config.toml
n_layer = 25
d_mlp = 512
vocab_size = 4414
activation = "squared_relu"
norm = "layernorm"
norm_eps = 1e-06
init_std_o = 0.0055
lr = 0.00225
beta1 = 0.9
lr_head = 0.00495
grad_clip = 1.0
doc_mask = false
train_tokens = 209900000
dataset = "wikipedia_en"
Each number is 500 + 50 x the weight over the matrix's rms, rounded and kept within 0 to 999. Layers, rows and columns count from 0. Numbers have three digits each.

# up: layer 6 MLP up, 512x128, rms 0.0999, rows 166-345, columns 96-127
# down: layer 6 MLP down (transposed), 512x128, rms 0.093, rows 166-345, columns 96-127
up166:478508501507479491507506500506515515512471516484498494493512481496493505500486511521498504519483
down166:506496505502486498494492507523505506499498501498494491502501487505494494509508506497514505490470
up167:443477417553395484576456519526463494420516500482424460448438543496562503507452514506475457510453
down167:492534571440496500452472495439465508441500440501536515391499396494486553468496632447545531543535
up168:553482478400499479403511413480514493400382719437455508532481454599518491530396514503429489522542
down168:542520462561423586553522534477464566461587563482546431514424574426526450543508566411503511404511
up169:466551446538405595528540564589485548451529536570537433461454466477513486277475480449567603552463
down169:632406535487515542510489477451517474521462529558476600498487452421539501593518455597444437543519
up170:457498518566476558496534503630663501535484548518459567542492410560417492478557481520495460420632
down170:494408485510367522370502518585472499501590491534584465475542495468586463440459476416474587557503
up171:507550590529521457576404439464491562563528645557504476549498508597498466380503464521533491524437
down171:482536519474525479518491527541530563438493486409482546413546447424482547501545545501545524472548
up172:600581499430468416556527528460422552495373518582717454545563443525481520427583578554492514522469
down172:477502560531575437447471421398553471540565499426436401444518478480563439505562556406500605512507
up173:540552457448438520590461492487608497447482535541475553349522419436454526530603473494528426558533
down173:413545505599442383555535485484396587544524417522477552587505561532525537504436492548482624453527
up174:473653442426440519526555536613564483500479513457520448449500512481515505550525495531506438442472
down174:612496477503530309464503525524447504516455480493491495565632605515443417574443437535456510524497
up175:386611480628380467551527491475464479486502529421614565445479527425522428511516442544449493490510
down175:580535570499564367495561364479470519530539434516524403476574541488434570575475503433468422511597
up176:459563568542542546451488468514442514418515492577530600585508423545540468467490526529410575606565
down176:526513559452469474497516529540499464518523528554493534518456478481488546577447563486481493498467
up177:501496400479480479547571467441468518512540488529563493446591486482557517541529499547545608532578
down177:533556613502494558633502503547483458487538522514520431500388557441534541505550531597535492523500
up178:427495464566482443478585487515563473521594562449480447527536444507493523532571546498483452540608
down178:512466537509542580355467594508431481448478501454427468579530483468508493512500520477470503452425
up179:531472496374479479421554454486551573522499496382456574393487464522493432484483484498322553503463
down179:505435491546582513540600508570503522414413496430437500506470502481519554447505485490550461438480
up180:454503463532557513492508535568511622552393540469513493412559453426509503508466587610460519481324
down180:495476504386401510562411423503520394476561399465361547485463524522523535480470506518531471567553
up181:476554463543520474578513512580528537499520488504547614484521444486544517529438461492501496557450
down181:592576534458480509461494472492502387529463412502442585605500575562527498509464403441471496497509
up182:539562494500474473488491488564526479472498511389458487489437432457516452517465416615510583624442
down182:505515491419491543367482536581504551466482438605502571512484503480572518514488554473547531495480
up183:519611402476499385500662436546486552494516509463464487467506467483541410464519643542516599539542
down183:550514570500539432459490538445420407691497588656511535611451528508495477461500506478485504509649
up184:425470595510436498463528485573537519443420522514475591424581443424489513529526486524476506563500
down184:468450500440570494509559519572464592535494596559433558535419444462494452459596521539598527444502
up185:415527603490534527511618580537578506466451499475545413512597515491475404477510499524353538488497
down185:584378433418504452564543470457467597501540523510459427378493506421520462583478519584441522438534
up186:509649474458523449535478466458467565443566532507441532410474403538495515478447424502550500516473
down186:472448527477477538501400590467438513556586459468397441515504517480484508509434458369591481545478
up187:499527489497458429460460481439495537622548510414520519455474580589509411523537494523411529466403
down187:521478571524500461634501462470412474504525452563585454510517551351465525550455496476740400561474
up188:438539442430448527606537500466494493567510538523572543338457412496429498525514433482434496496431
down188:577469466531597532479522545525501556495414448590500444392551482450460490435441494526413499494517
up189:514581395491527520394605427446434542587482506504519515440508512483499485478496466536480522504369
down189:523437575480459511501537471531457491490536554561463541469547522488509438482490442565467557456523
up190:419534520540456527387507491448577564414394506434399481542483526519526503514533375575475581564532
down190:560542485525464438507566530524532503454517547531622535546419466438554459424383518529408449572562
up191:521533522498490460400522565534507628530486630445513470520491505568590459485598570457542598472501
down191:442507508572525657492487524448448490622411450480535671417474480389465444480479574506548449356468
up192:416463495464478495546508555626668546540473529466456423462427531501574532437446548480479580498427
down192:528507498494491641464440412539475435507553397536489543633456510539435449498497574543518401413534
up193:513497496633419487478603532382510499545511549475530501563636390472492473475457469545487525416464
down193:408504475468513503503589426435467511483533539514545503504489525573506597436603523401464557459466
up194:479519493506511487521561521554521594443508556509495479504563500517462484408494517537449482554487
down194:517521492516491542495540468562471472507512517502512484480502533477504488509462558515493446449489
up195:537454459501494474421576493591557556506513461518480554435513540403537491500567418552445567483546
down195:527470482491526482467513453516553454459490474489542513551446409511509570479487578470463455516542
up196:552514469456537474456628441488439577475493484546489397443498541542466513472479583526416440560516
down196:491508517450554531547438515499524415431573490447435567569480440444512574514529508517565404466419
up197:504447525560503503404548488530461609457443469453458519549534483515570448469495462555551455519426
down197:531533439482536452512487499457470489547502569568502464458499475505437580598510500467447502528551
up198:506510509514481505496512495512512507502507515511514525487509468506504506505506512546480523508507
down198:499496480498478485496496491528490497487495475505493508500478496536493491504493505493497507515503
up199:487476506600536569448508491478560477433473575477529498480528549492522491497460526436462575590534
down199:527502412454389397445519425603473490503472593500565540652466444440433487545525614541606571538416
up200:467517482461485514521554534551432529521418506543723477480533533551557521455419548449554452481531
down200:438441410508466469457455462524519381499419570582437497484483429460516425487520491619589432400600
up201:491513503478436486519547474502519507490500533481498507496496488556501519505512483505486518500504
down201:497510514482505513492521490489514515489492522505485520503517480491500514489525489495496501503509
up202:421616510482439516482486514526500560474509508428469499490449451547504490540536468572461476608623
down202:508480550479426469603496527410501475409501547462498577481566465484510463514510499502512508425490
up203:489619525470481485498493600445582496580480546461536467507475549534477446541497511536514522476567
down203:473383542549546536511436468541467468570433489468407575417519463480505541500475561514609477440501
up204:466469514610590364481539504516522537511510538497451636490421573460570463551513383558422514553566
down204:573493563436638531510514561529515504424469367443553408514587543475579528503492560456585490423437
up205:377439474519433570479624509501552502514490511434405524513514495554505443504485450468466489466474
down205:500584482522420544560458511527467495503465527385547413492427518459413510477468497643495501428542
up206:493456513453566514607529470511631497533532513450472520494486448539522595365591508450452611517428
down206:601499538580466434546568508479529429555570486552565388564575606417436461415468495546451471557495
up207:450582553506467469518565469563569480492519486565542482505458479536503506447545456519501565506483
down207:490451485492470544400566527446472507472516502486399500507533530503492496581477553470548521496482
up208:514496529592391504540485498510466505424543501456399434394455463416560543529557498522451477522555
down208:490478512518491438550519466468549500470492535492471547506483527548535494502447502605573520467424
up209:483505504508492495507509503482495508539499523487499501491526493510523507497501502509479496505487
down209:501500510503487509512484500512492499488483514504489492505508495497489509502490510504489492497537
up210:512486499433448502546473477550459574502434558474591477507562615549516464462483483511440512516390
down210:581514528501534466461464501466567372473502479460451558508437531492499504470522398470511497503453
up211:471524531473462464447585429475493546514563487557561547563483387399474500440500387501404518620443
down211:412523412573508493553519474484540492441495468527486348530497476622529528517493609541484480451471
up212:502638457572379477504523482507545558431440552548501530466525508598505504444475511526540539533497
down212:536481522506622584459468491518490507603582443486407532486520472465541500540505467493532444503472
up213:470480501504497499515525472493499506502490520505500498490501474497518502499495504520475483508501
down213:481496513534478504482513486479494509513501475508493505512483512500508510504491517487512505505502
up214:500510542457446412503526484573475607401497535565547538513451467582588474507454422524475546532463
down214:463564452557566473386559474499398570517399479494476391556539435506539521538569350519535583454435
up215:407551554446440465559498395446478472500470505547499572391515422599513464557560429467538470487499
down215:526497502581467489590567444594560440512511420464490429546449549342456502454496551495511509493503
up216:489513472517457417504526567540381502598486546499448555550443551497537409505460485492443417558499
down216:461450434598512496508523527384422515527395667538381500417558518431445489531517451499431559478539
up217:515597522417507495509500561544576597421432532505522589339518497482481413534524445507405633525579
down217:529534512448542486528477474535485498523502568491472622579499480485469494534454583481542490551531
up218:485520509495454492480506472491501514501487527512502501487517509496507485486505494523487504540495
down218:505496522504515484463504481491505482500537519491505486521510523521514523516488508465496500491505
up219:508666566445474558554512480504500559572537529474485473511531444399589464560570386544549545581450
down219:543447612527584412459515475497548489447463535493480507531562574619417452381519664574541495396489
up220:501519522509446487492522497503513503505494505494491490487527482508495507478498509502508510517500
down220:494501498515478502501480500508503519498500494490512498482504514495490498483547488495496517503503
up221:475430498572515502493506544430566512571524573516493476460509502453515553495532527533517480522427
down221:521557434508502535469524411573534460441482458449574501430421447484478461465470500461519499431462
up222:560537396546485410392435487530540502494475599459452421539589504596521421460538521451507513575482
down222:566499527522462493477575542522532424633476510316367561532595409478466551571314559451504485483493
up223:513444460538458519522558579603549566569545516471495468566476536472502428446551473538513476489503
down223:421559497465447448509432507520550526554461555518510481524520554457334420500628425408438468493521
up224:480525563553425524424467461458536506578509475495506494549477482605455572491416467552392558543436
down224:596444480497506430482496442468531472434466604465507474491402483434603480492493422494361531510548
up225:478532476500548435517555420464526507415557495534507579526582342490506463435572500542576567582477
down225:604523570444509638555492554509451544474498466526439549518487505455496486434501456462531479414484
up226:497539519544464437506426501469527499522539473435575559455550440555403411498482550525460511610511
down226:468453470517614504489521539564513549545496474414420393529521526508491688497415404498472578462568
up227:502490589445493449477458431552579567492551509405492474462517433557570465468496489508491518472407
down227:501492420489456475504618517534527500420507507432481441429493575577510564508548501472418413586556
up228:542399540563476496471408525339449429526464532397453643475565509541547472517462470534484436479454
down228:425567508405569435546597465528476471477507511578548486570424518548486531523544448414395554423570
up229:440505556549403582423518444535545539438606532413559550440467452648446467475445475507478480516521
down229:602452425578502488380598642469537378466545496492468454492482504505514480516538519470480530472566
up230:462520412522452494456504523497582494569529524482510581502509515438562512599604505569447503426494
down230:499483491489485423475505512462470515482533409427467502468401545567576443496524473439441490537463
up231:524522470465388341631599488533570507417515570459453466497434553542479485434566503554561441499539
down231:532406471525420413473498496551528504629463459508438569557503528548518653528506509461449611464415
up232:576466412515492472509457512415473538522488539493478519482376497554454495426500456638524515546432
down232:523488450535460544493405508523402450529580470511457441612465521486469551534507498515493502534556
up233:471403450392505411471518405474504504531459468465429372392518600559452621523549451606564467568484
down233:524523537422485409449554486442511366511464532509567495496545453533401399456476585531421480495537
up234:460682483529390610631492486528579587534432527485435568347488492455473438494483517532523547504446
down234:490502467477427478436451530543503545597514474560468511495447438516537531502459423459450511519517
up235:544477545386485513568464522600492615467571511462501505464566473568444516427549497496590530522424
down235:487456375444534367509534477614547489491570414460501509457595556497530515447454540541562517564553
up236:517492485502479516486520457536520549550557519460538594429479428443477538277484624516524627510556
down236:585659430550442581582582375647515415461440648479522488633541622426474359461511466490578507506483
up237:529527547456488394454501414554580493520514520471524436602653407458553485412384477554400577488541
down237:483450477531564590412533418521542428471570532530454393352539622521496506412518596464547490464468
up238:519491497450500518459505389473491526472442490408509406396396456606566545441503517501382568550415
down238:495501446557506442510517623512552557527471539577495574560559477376486478498454483506516526407488
up239:460546518573445492483531560546465534579420492477496464511479395416513508496485542566462486490394
down239:542500459481548462488521565442497445480481503522462475584504430417521483492552511460470479458553
up240:531408475480418517333498526561502495406443493584496536431477475549520453524534573531478510593496
down240:516572586514578526479517497517491547503474563464354404496468652514571422441521414466606631547430
up241:509503479483490405438489438525574530479516532445468497399460407528483527456444549489514400484522
down241:472513409489483518623466453479537410528481493531525644616542550467454531457486587461495494501498
up242:479424576449402527469410533522521466522487504450499499407499536560430520517475555585547478477525
down242:539504482538484462484505538526484550589525538534527588579489473489610535507447454419535490487460
up243:524429460510489458487544507455511496461559533582563506489579342526624470519551468487486512549507
down243:508391540500469503537446541554453493508445508503448471488413452362492539645519625544550448486491
up244:494538516501498504499519467501521508517504523499507521497512454521514473502497485529501499523504
down244:502511502492497501497501490490497494503516496499496496502462497512500504505496548494492524512477
up245:522515502561448469598548407569519525568469584504479640483506500519595564480538395501496468417591
down245:467552520531486466412564501471488551470528447501522355558592521626448589484511598463372533506444
up246:508633536626442539365529478517483545490482498530519570465502514532407396426536490476512561586493
down246:462499495450522620511463466537490504423399465527469458434540485485593593523471526565566411519471
up247:539498476576546470539620564426521591531431533472438559457468457563530534410544436527466413442490
down247:422454478417498505488510507557432462467533473559564463533614455431431473506400528404517542445610
up248:492482518506411364485571514492384600472450515460414456539485570601531507435492541459531476542527
down248:490523587466566613510455521505546403485471503493488516437574439435515498511635489533498437489367
up249:416518453450522563418521542558556427516366511577527494520607446443431491475438576598541430562520
down249:589604522433540533607534474433417473428461501570486501471533471546475492583525561501431387412490
up250:460507498489488496507510485493475517500495517511500484459505490499500497500504498510500527504512
down250:504507499500502500513507510481503499499489482513485507489506505528532482490508484481489499498496
up251:478491483499542486475519412507583558381480508457534416582416534593521453562512544568474544571570
down251:554521405513521454462570536485539507472531446510462524546399555472480518499471573443579444507458
up252:534481452423518491502537464472551529476499496521564504491550434450475540481507444494490439524442
down252:487387449559504449477500467545378481524414513405471498519379512581593515489453542535476500560532
up253:480513495488490503507494475505514516488497530495490512509505465516498521467504524504495524536494
down253:511505477494501526512510507512479506516488494479515512484507524484482513499488491495499507505499
up254:490512494486474494525508497495502510507500551510498512494519491490505487489492505517487503499492
down254:495497505513511490501510508489516492472512497513495502479530515517505458484532495470487499498517
up255:496505493509469500508506499494499520489483514503497493494505481483514506466495492505490505506497
down255:499504503493496505503491505494501505493501497501507496485495498512491517533509516505505507497499
up256:492527510486456493493524488511514526486491532482521532497486483514497514503489479509499515499512
down256:525466521484550510497475505511495499495512489448503484481538493517534517516461500506480513452443
up257:493520493491474510512524475527504496501505521503497542486530509509512500493495495517501512520498
down257:502522489523513505486489505509477485489477503518507518474475523511483505493484488492490530496523
up258:442484476443472444443579439557528503438453552486540495499462464487452502479467500604549530556536
down258:568515509529603590483495515427546492620450478482571506545511589407503445535526558440538417588514
up259:402519508466481533489514411593479508396487503373493418464479494553523460363576600569373572622416
down259:491481475572501536560515563601507452479536496513539412559450452442540602500466422473500452490457
up260:524462415451448471526525488438495531490480510381476448491503455454522517530476472563468535499570
down260:471482428472474480452508538517449519618608574367502526558566427636451486443565528518505514434431
up261:486465427454518440534494496422544576541504517402547607411504471473544524489531402552482517608513
down261:524543513530470547511422535502611423531519427469441446583441521514472470546566516524558499420492
up262:465536509456456530470617488608568436595456515503494503513571560509503544533466462547525404561420
down262:579481429411491466518494543542484562543440547406387492500474514564580450469508521446409566572534
up263:496497489496475496500515497466492507481525489473478534503505479530514493519513491489524550527528
down263:509499485489496506507509488481480495505503465481495487498508495486496520475509502507478492512511
up264:410594493533483425427473498521555537493488536508542533481454508538554490569522620503493514563525
down264:610456531484443497554557517421569507497440559517470508481452579445483514485496459441518417524507
up265:395550447554390470491436474518658478560504549519546482530470526473391507365482445585540539508461
down265:508484467447581499459647483512424521608482493539457464417555475521499538561535472525414366487531
up266:532476455525391555602469411510469554565367493423524422565486504476549556500554463529525464484472
down266:538441678499406429473530522482495486542574466468516482502505528574461494434606425498452454435528
up267:422576603502504411491477464538452522437457538560492496457546338446561543452528369534426579635408
down267:574467489459394555466471581490506496607417608534444421508473508502433466480625608506458502476581
up268:533534554483474533474487374546500422382562488429624496485556516518511516476573378448616523535487
down268:480450503523605462434559550561421572557469441523394505577485428427435459589425573570450499460437
up269:473537465479455454453503515514606576465451493518523506440459493530406422417485537504519467533458
down269:521524502463455456545515573470481501411563526427536446491487535574530465510502528495519417444585
up270:533481587454450470586498423439504428541548628464543492403501443612589526471436517580589479457512
down270:516516348610501556488571469520467440502523442515507538513452469399481452550471414477664427473552
up271:538467479489454492568496549551609481483482529519446574430587350476481510490461474514411510497457
down271:476563431516509526451482554443460574445466501581505450450522507547429523453544533514509503499468
up272:570501532571491499570457370540540490445422511452460527522578403573595497526478466548540410498467
down272:420436433469515542306473543487445568560570547536549655470555536492439477559670520510499385484560
up273:424465523607424523512436545537518520506529564442577634465521389491510550383501556514407505502468
down273:504487490501503505585501517496514483356514477527440443525522485500472513577547514545560515530469
up274:508517476521473510493514502498522497507503511514492502465501472518501512485513510522491505501503
down274:504519507505495507510498499460485498503503508517469499497535500505497479497490494516474481480493
up275:485584541599501531501547470442502521527483531432646395546519466514573526519428401651499524481425
down275:470497466512454570526535502531505493461489519570480483488420490409494531491611563484491427450452
up276:514455423480521506498496494508641522535461499485642478547443457448427544494478472472386545559481
down276:575587493452505523496533534461606478554537478509477516563489464571495471415561517362583508442479
up277:467502580499527572414556497452478562391538487494414512475437393547543466460561563520514506513465
down277:555473371569461517560453418621492448588515536431469431408450500476532434510381458478579451532558
up278:455461511473530562403574522524525546502543549474439490410518548581469531516501580611397469487397
down278:574515590416377469528480460523492574573409484488409622455533500487426547493427588581527524500580
up279:572525473527554571484643536494450520584490494568535557410440502501536386531557515519502600553414
down279:457459495458418445467480521577582433489588595420430392540550543544463496527517485488484483457486
up280:482425477526406489487537598561515519477464477456548456366486467495461502471484527559542479429469
down280:457560508530516581551503537477564497556470422458525497654525483473508473533494560518499518516554
up281:469547577529568486526476414550531551454396516437607494527549461437526372483480464658538517477457
down281:556456419490522454526468606498484503463589509530514462469508482553405615508554506454481513400439
up282:553436533588526465546500453513433515546524525601561534531529535528528563442426523616477510521434
down282:466613452469515496432462447536573509457578546377477401507447516504498579446603462424519495439568
up283:555509493441490504567458485506508618613561542430549462392551453515512557354627518447461609522464
down283:511459448452494428521491479568545388450549502539431512499575524508648494486445490456572425481452
up284:499501499498462478491498464496511519500498522500502495499518469499500499495499499524496500501517
down284:499502502508518503507491496500485498501514495486499486502499504501508497500502523498504495498502
up285:473581450562449523380545515511537498433503484463484558580523476439473476530535411540540466475441
down285:589485579379473567514459465531527491475465594627532498566556419583523477489571534455562536516498
up286:573570522504477535522554506435598454554519613551519507446356487552449551434531442561554608521475
down286:444576565443471629479509506510490512477450537508556468609610430496575573486501565450544485581453
up287:532539450618451424479434521522565614594568508435590523378472412442450449443549604472428514495538
down287:530403496409510459412451568545463495508461401499493549488505584539520512461535560525584472501496
up288:510493499507464510509544483530411557420542509491496443491507485496579526611451519562571534473557
down288:539481424526527465522574563470528488459516501418587528511421492456479573517544533422400528558522
up289:442450419490517556592576502512475479472467524466413509563493445503555445462489408546390470479489
down289:447486505502494488501554471493541507484492437430505572445610482587451545482459548560517461509476
up290:480563570537489484515539526503520567462490556482448467517467527485498468473516545597457483515429
down290:492507510501444519470521450452485521471453482513521504533543474506480479423493499425506470540464
up291:353560564606343495546525539577575564471556529626529573542559468420603542439506495522433491547520
down291:544531509518372388508553389483588447414566495448547524404401536595500614426556611520506441539577
up292:488491488463504541497465511567530523472569524478489627467555533521566515539508472480416519637391
down292:504446526570585484472509534464510433492444389495506423544518448404490520438542430443502508524587
up293:510481499581518464471483530491557544545508533486539565474483456515470432528368507559533460515542
down293:500460458602477626539498427559487442480498483631585478401445529529542489576500495502555278583503
up294:461540452502470536505529503437552492435557502438587497468466524546465442408511431474509478511512
down294:487473499470453556467520544387459491524516463428451545543508538500541546579466601497555642557472
up295:496537497494492509528535505518501511503506535495500510493503498506490505498500505521493507527492
down295:495497497533497504500521522491494488507506504513506504487506491479525490478506493501465502461505
up296:529486467510495487463460453419540537457492513537591589416477517560472433478527533502529657582472
down296:539477490511500495415588540497458526505529616521493469593414468445505544498529486440488445489451
up297:510585398477499491604538511439510458570436551522468461384472594562531382475581440581434581597573
down297:514413492516431542522522545398445464464614455434493411457545529504399599553639590570432505374540
up298:525513451485513597503496520438523592446389534522430556465547516508526515523595467562442597617479
down298:482583475541458420492530558551490400631522507433434460508547504458451447547541429528502538596406
up299:475513517504458495521511480503526514495477510503507515471504487503514512495500495519487516496493
down299:479499520467501514492478514493500504516486479497509468519495496505513510521504504495511501489478
up300:343483462519499484468548487456649495458600518482520501523470436525441431352475609546449599537475
down300:552475555400522552474430499490408486409639508502489544418439556500585475486427471545594643602579
up301:456424483509506436488507493537555612474541555541578511461521521478585436468447430531410607452444
down301:541509472492579474542500508509506504567620571306523376397543507569446471503473596460473473584599
up302:395516501456504540398436441524542504461559548445514491507491471518572489497522532478458496491437
down302:624513515537489512515444540479449428536447507540576538556606520493462432496498445546505521476487
up303:518499486489494493570465490560553541466437476432425582486471408511507411498526589512494491571473
down303:499446549610495552449535452422510467472579569517511472547489512489498469491452489541493463507543
up304:516478529523498517535467507442579563484493514553467438487490508471461464409392538474531437469520
down304:551551414510444434456506459513429466499446372513457464439512501480484523550553470487523484514546
up305:455629484551500438503504462533556583555525510389549508375501498477499381493535487538349471513511
down305:470460497526550549434518452466474455519466477546453391551587481411489392460517505528655482534484
up306:557483416472536499533515442501490525495358493439571454457432464488537479434472509573523565595498
down306:601416518511504619504466494472446446493449478502454603533561461488461510580537504545432466409577
up307:531520493382480474435462444582490503416498494556523520465495469562529605406520509494510544493594
down307:424501424574476613525478441539601460633496439466395485579480425488541473550445410509438487486492
up308:480519537465548541488504457517522554484473470501492558462598451429545419501466476538486590545477
down308:547514483509412502472571472487467509506603586528526498546409543497500502481385494418551517458522
up309:529539459419555539443543481497526523528506508501599417499552475574517555459562484551452495514524
down309:599419443515501408471443543546571514457589428492545567517511514449476467462507444577509574440491
up310:476561500384492507541484475507527568507457530489438493551500496519624479521507586530500508482505
down310:566497560533578558480542420480536565493507490427493534494538541544406377553477549555491621431391
up311:515483495519433418563492490388621577545490528380548571499499339519525497510428510521418652561472
down311:461486469490537534427502494535456499412495489519522404604456538444454401385590442394568559481532
up312:497504482500467512507491500484482534472504515495491525517512505503529496495483448501504517529508
down312:478492522491493496518516518523487487470504530511488496505494529506507494527502464515511517456515
up313:538502611539481530472533551461466554445521505523501416510536512444568395541464476541483547501418
down313:440605545499569385419567599469507602543457469392495502526440562544629651591472508556516495544492
up314:384454436509541591409509463581494493554512519411472577446537484512423487511485572540453524538346
down314:452409562512526435537514437414424554521537579523501519465484581480514541606534432448448618491671
up315:358598487553529454542543533444567591611461495468508438523531500524507566475371476497549559512503
down315:507451462428609529471409490490459456521492439452527472550523447592605495582528441381536372591476
up316:526491511403530343453624510498486500535479515424460485479516520533510518338552465554579412453623
down316:490547532585546509452372508580456454481385658502440465564454601505475350538468476505559576447599
up317:362565506508482467504589420420539545498519582490466565552554521598507416491499423559575452506529
down317:521576415475578538467425488553538471482452474537508541551495527481490505539527626537492552495510
up318:475486443500486462450457518512528625527520528418493601397560454492436491510556435548464618477435
down318:467403595524610576481452544458442397527471523511629380446401506527546581545461425438510561565469
up319:429503469544406479620536453502529453565576513457537481498448503442556588596451456629458527456558
down319:539541478473474505398477512555514449605457418581503468626532407479495550490619486504521503461461
up320:546497516485447520515482479489513541501496475565587545488495394500472492495451456494502503559586
down320:470470489587529480521461501454436438486535532501532487555509603576539538486569557525543458487541
up321:375548578426450534441502484476562498551546550452538518375502418445470470335478510465483429560557
down321:604481548517607484535449616471454480500456493521375511464565512400455538495547477566474530505566
up322:397550571434526454527572549611575526472511535443512539486537441490435442490499464495458551559378
down322:455477566444432583422496540407506530563483480463490521487605487515455484495554551566575467493522
up323:559689472622419525391473489570507469603476523478479571530524434545481512457527582480510439513493
down323:555422606514436493563589501467565384498427478585480496435415648472469460521533452531446501385518
up324:445502419467496465500562433480499530480521575587546494484522502422492580541437534547511521414511
down324:542434416611547597525622553461489494629527560444513439483454480605494533508550471448505507489495
up325:535468554522481473504523454517495529574414517526535541433516378516458490467497497506546488493595
down325:744464438483486584621498527634514476492526525483493546632475473466443424538526515505590559448539
up326:531554503550527520479537538484472544567505483438421537435455470437488483478521416607435502476504
down326:532499406518532467565531507504467538476466343454522390631500453499509541497489511456502475574515
up327:561475471433468475548501496425513527515477528580531571396509514484496540522425383518534533532517
down327:476508447565486518528462618469510457474396444583500395557486496499536587542577553541535486466500
up328:527488527418459433597503491482425536556580527508489582547481452580533554523533515498497539494520
down328:483479474576436472556495428519576513552541405551545504512338521441507491446483555531612397628535
up329:419579504463479509552475497485546685619516613447604503487477486554436563379390541466435474515414
down329:539450525540538611609428485497536432405443450460497503437538529365523393463510640459478520482641
up330:543468402502540497499540493420475507504412567419459531561556513495586555507548575532466530485468
down330:545453609454430470557527480540361506515614528456654485393473534460464448478512506514505566429453
up331:422475535482458400555424454501530603439516593533475548445551515490448545586586522630507532546466
down331:419536634582559453497510522477554495407461514423438491478538526513591549433506524379578444484387
up332:500531537534496468496495491504563523491477530495511489485529520484497486504506493532509473490504
down332:461495497474503513491472498523481480485498488493477481503486478509501530485494503465506498495542
up333:511543438494495488446503514553461597456548516518535623443520448491536448452454505481421594489516
down333:598495415468472524509490568488448411475499520535582567516587487520560487526457514487462511547540
up334:528521578517546562571462519579541469451441638579521406546506461523562501496458458518438569456586
down334:535466470464482447443324503566425460497568560536574544525612519592437512480420603399540590548526
up335:466423522464404519512506545475483519528589491506449537534495443544428521514388477548548475514462
down335:511492610609517502531504513532425337592440515448466453478480526489485459533459472564479514499506
up336:418568547496445532547603462528707561559528567456438587453564473440449438508539505462512505573523
down336:536538455448625395479486481524527467505454476484587540586542428593509543404488539578523467612487
up337:492532404506364472506524387468583509453488547478620507532462490489500493553481532521490461479477
down337:492447510519623533539388504569562449461497462565555454513542510505562432522454510535541451567437
up338:456512522559485493593657525555468557525518502565542430513544404523605529531476538671513574540481
down338:567590528519536511407571526491422458453483473498431550496563559428524416429449443443492433494473
up339:497495514502498509493523483488509497522501531501526525521519490483485499492512500517501531496482
down339:498522504521506505504487517503497498502484495489505495514484479513504505493500494513502498503497
up340:427562582545488463484486538513558577450505519608591551498479406395479537443532535520369556488491
down340:443446460576471585469612491473499509515477495484601511438446442474579498497562479511603538555419
up341:366577522591465537479517473491551492567442565533507570515577457499540399455454506456425541490397
down341:508520506412474493608478529437487464424456473448466548682485467507516554528457523602552480509486
up342:517482520505486495500523476492512508501492556508522489488515465527515520490513499501492499506508
down342:510470516531521510496520499440483498483493505441496513512495504513527459501527479491528497508509
up343:479517498494483516519519493509510507503502507510525495494509483525514500502505499519489507517481
down343:503489495500506497494478511485506489496546509497492497503504514487518497511511517493503507481490
up344:482498572530461428509492542537452531503527644516539443447537489509517466389590519460563504518472
down344:595581522511459491610605450495535531460565504487469523474400523493509495440355489462482521551463
up345:472554495535486477398550495509524508457552575490416563547573548529451498426506502590434439458384
down345:463538552450386476431496446503538568445531568563570405431512477560454470477492491514435550590574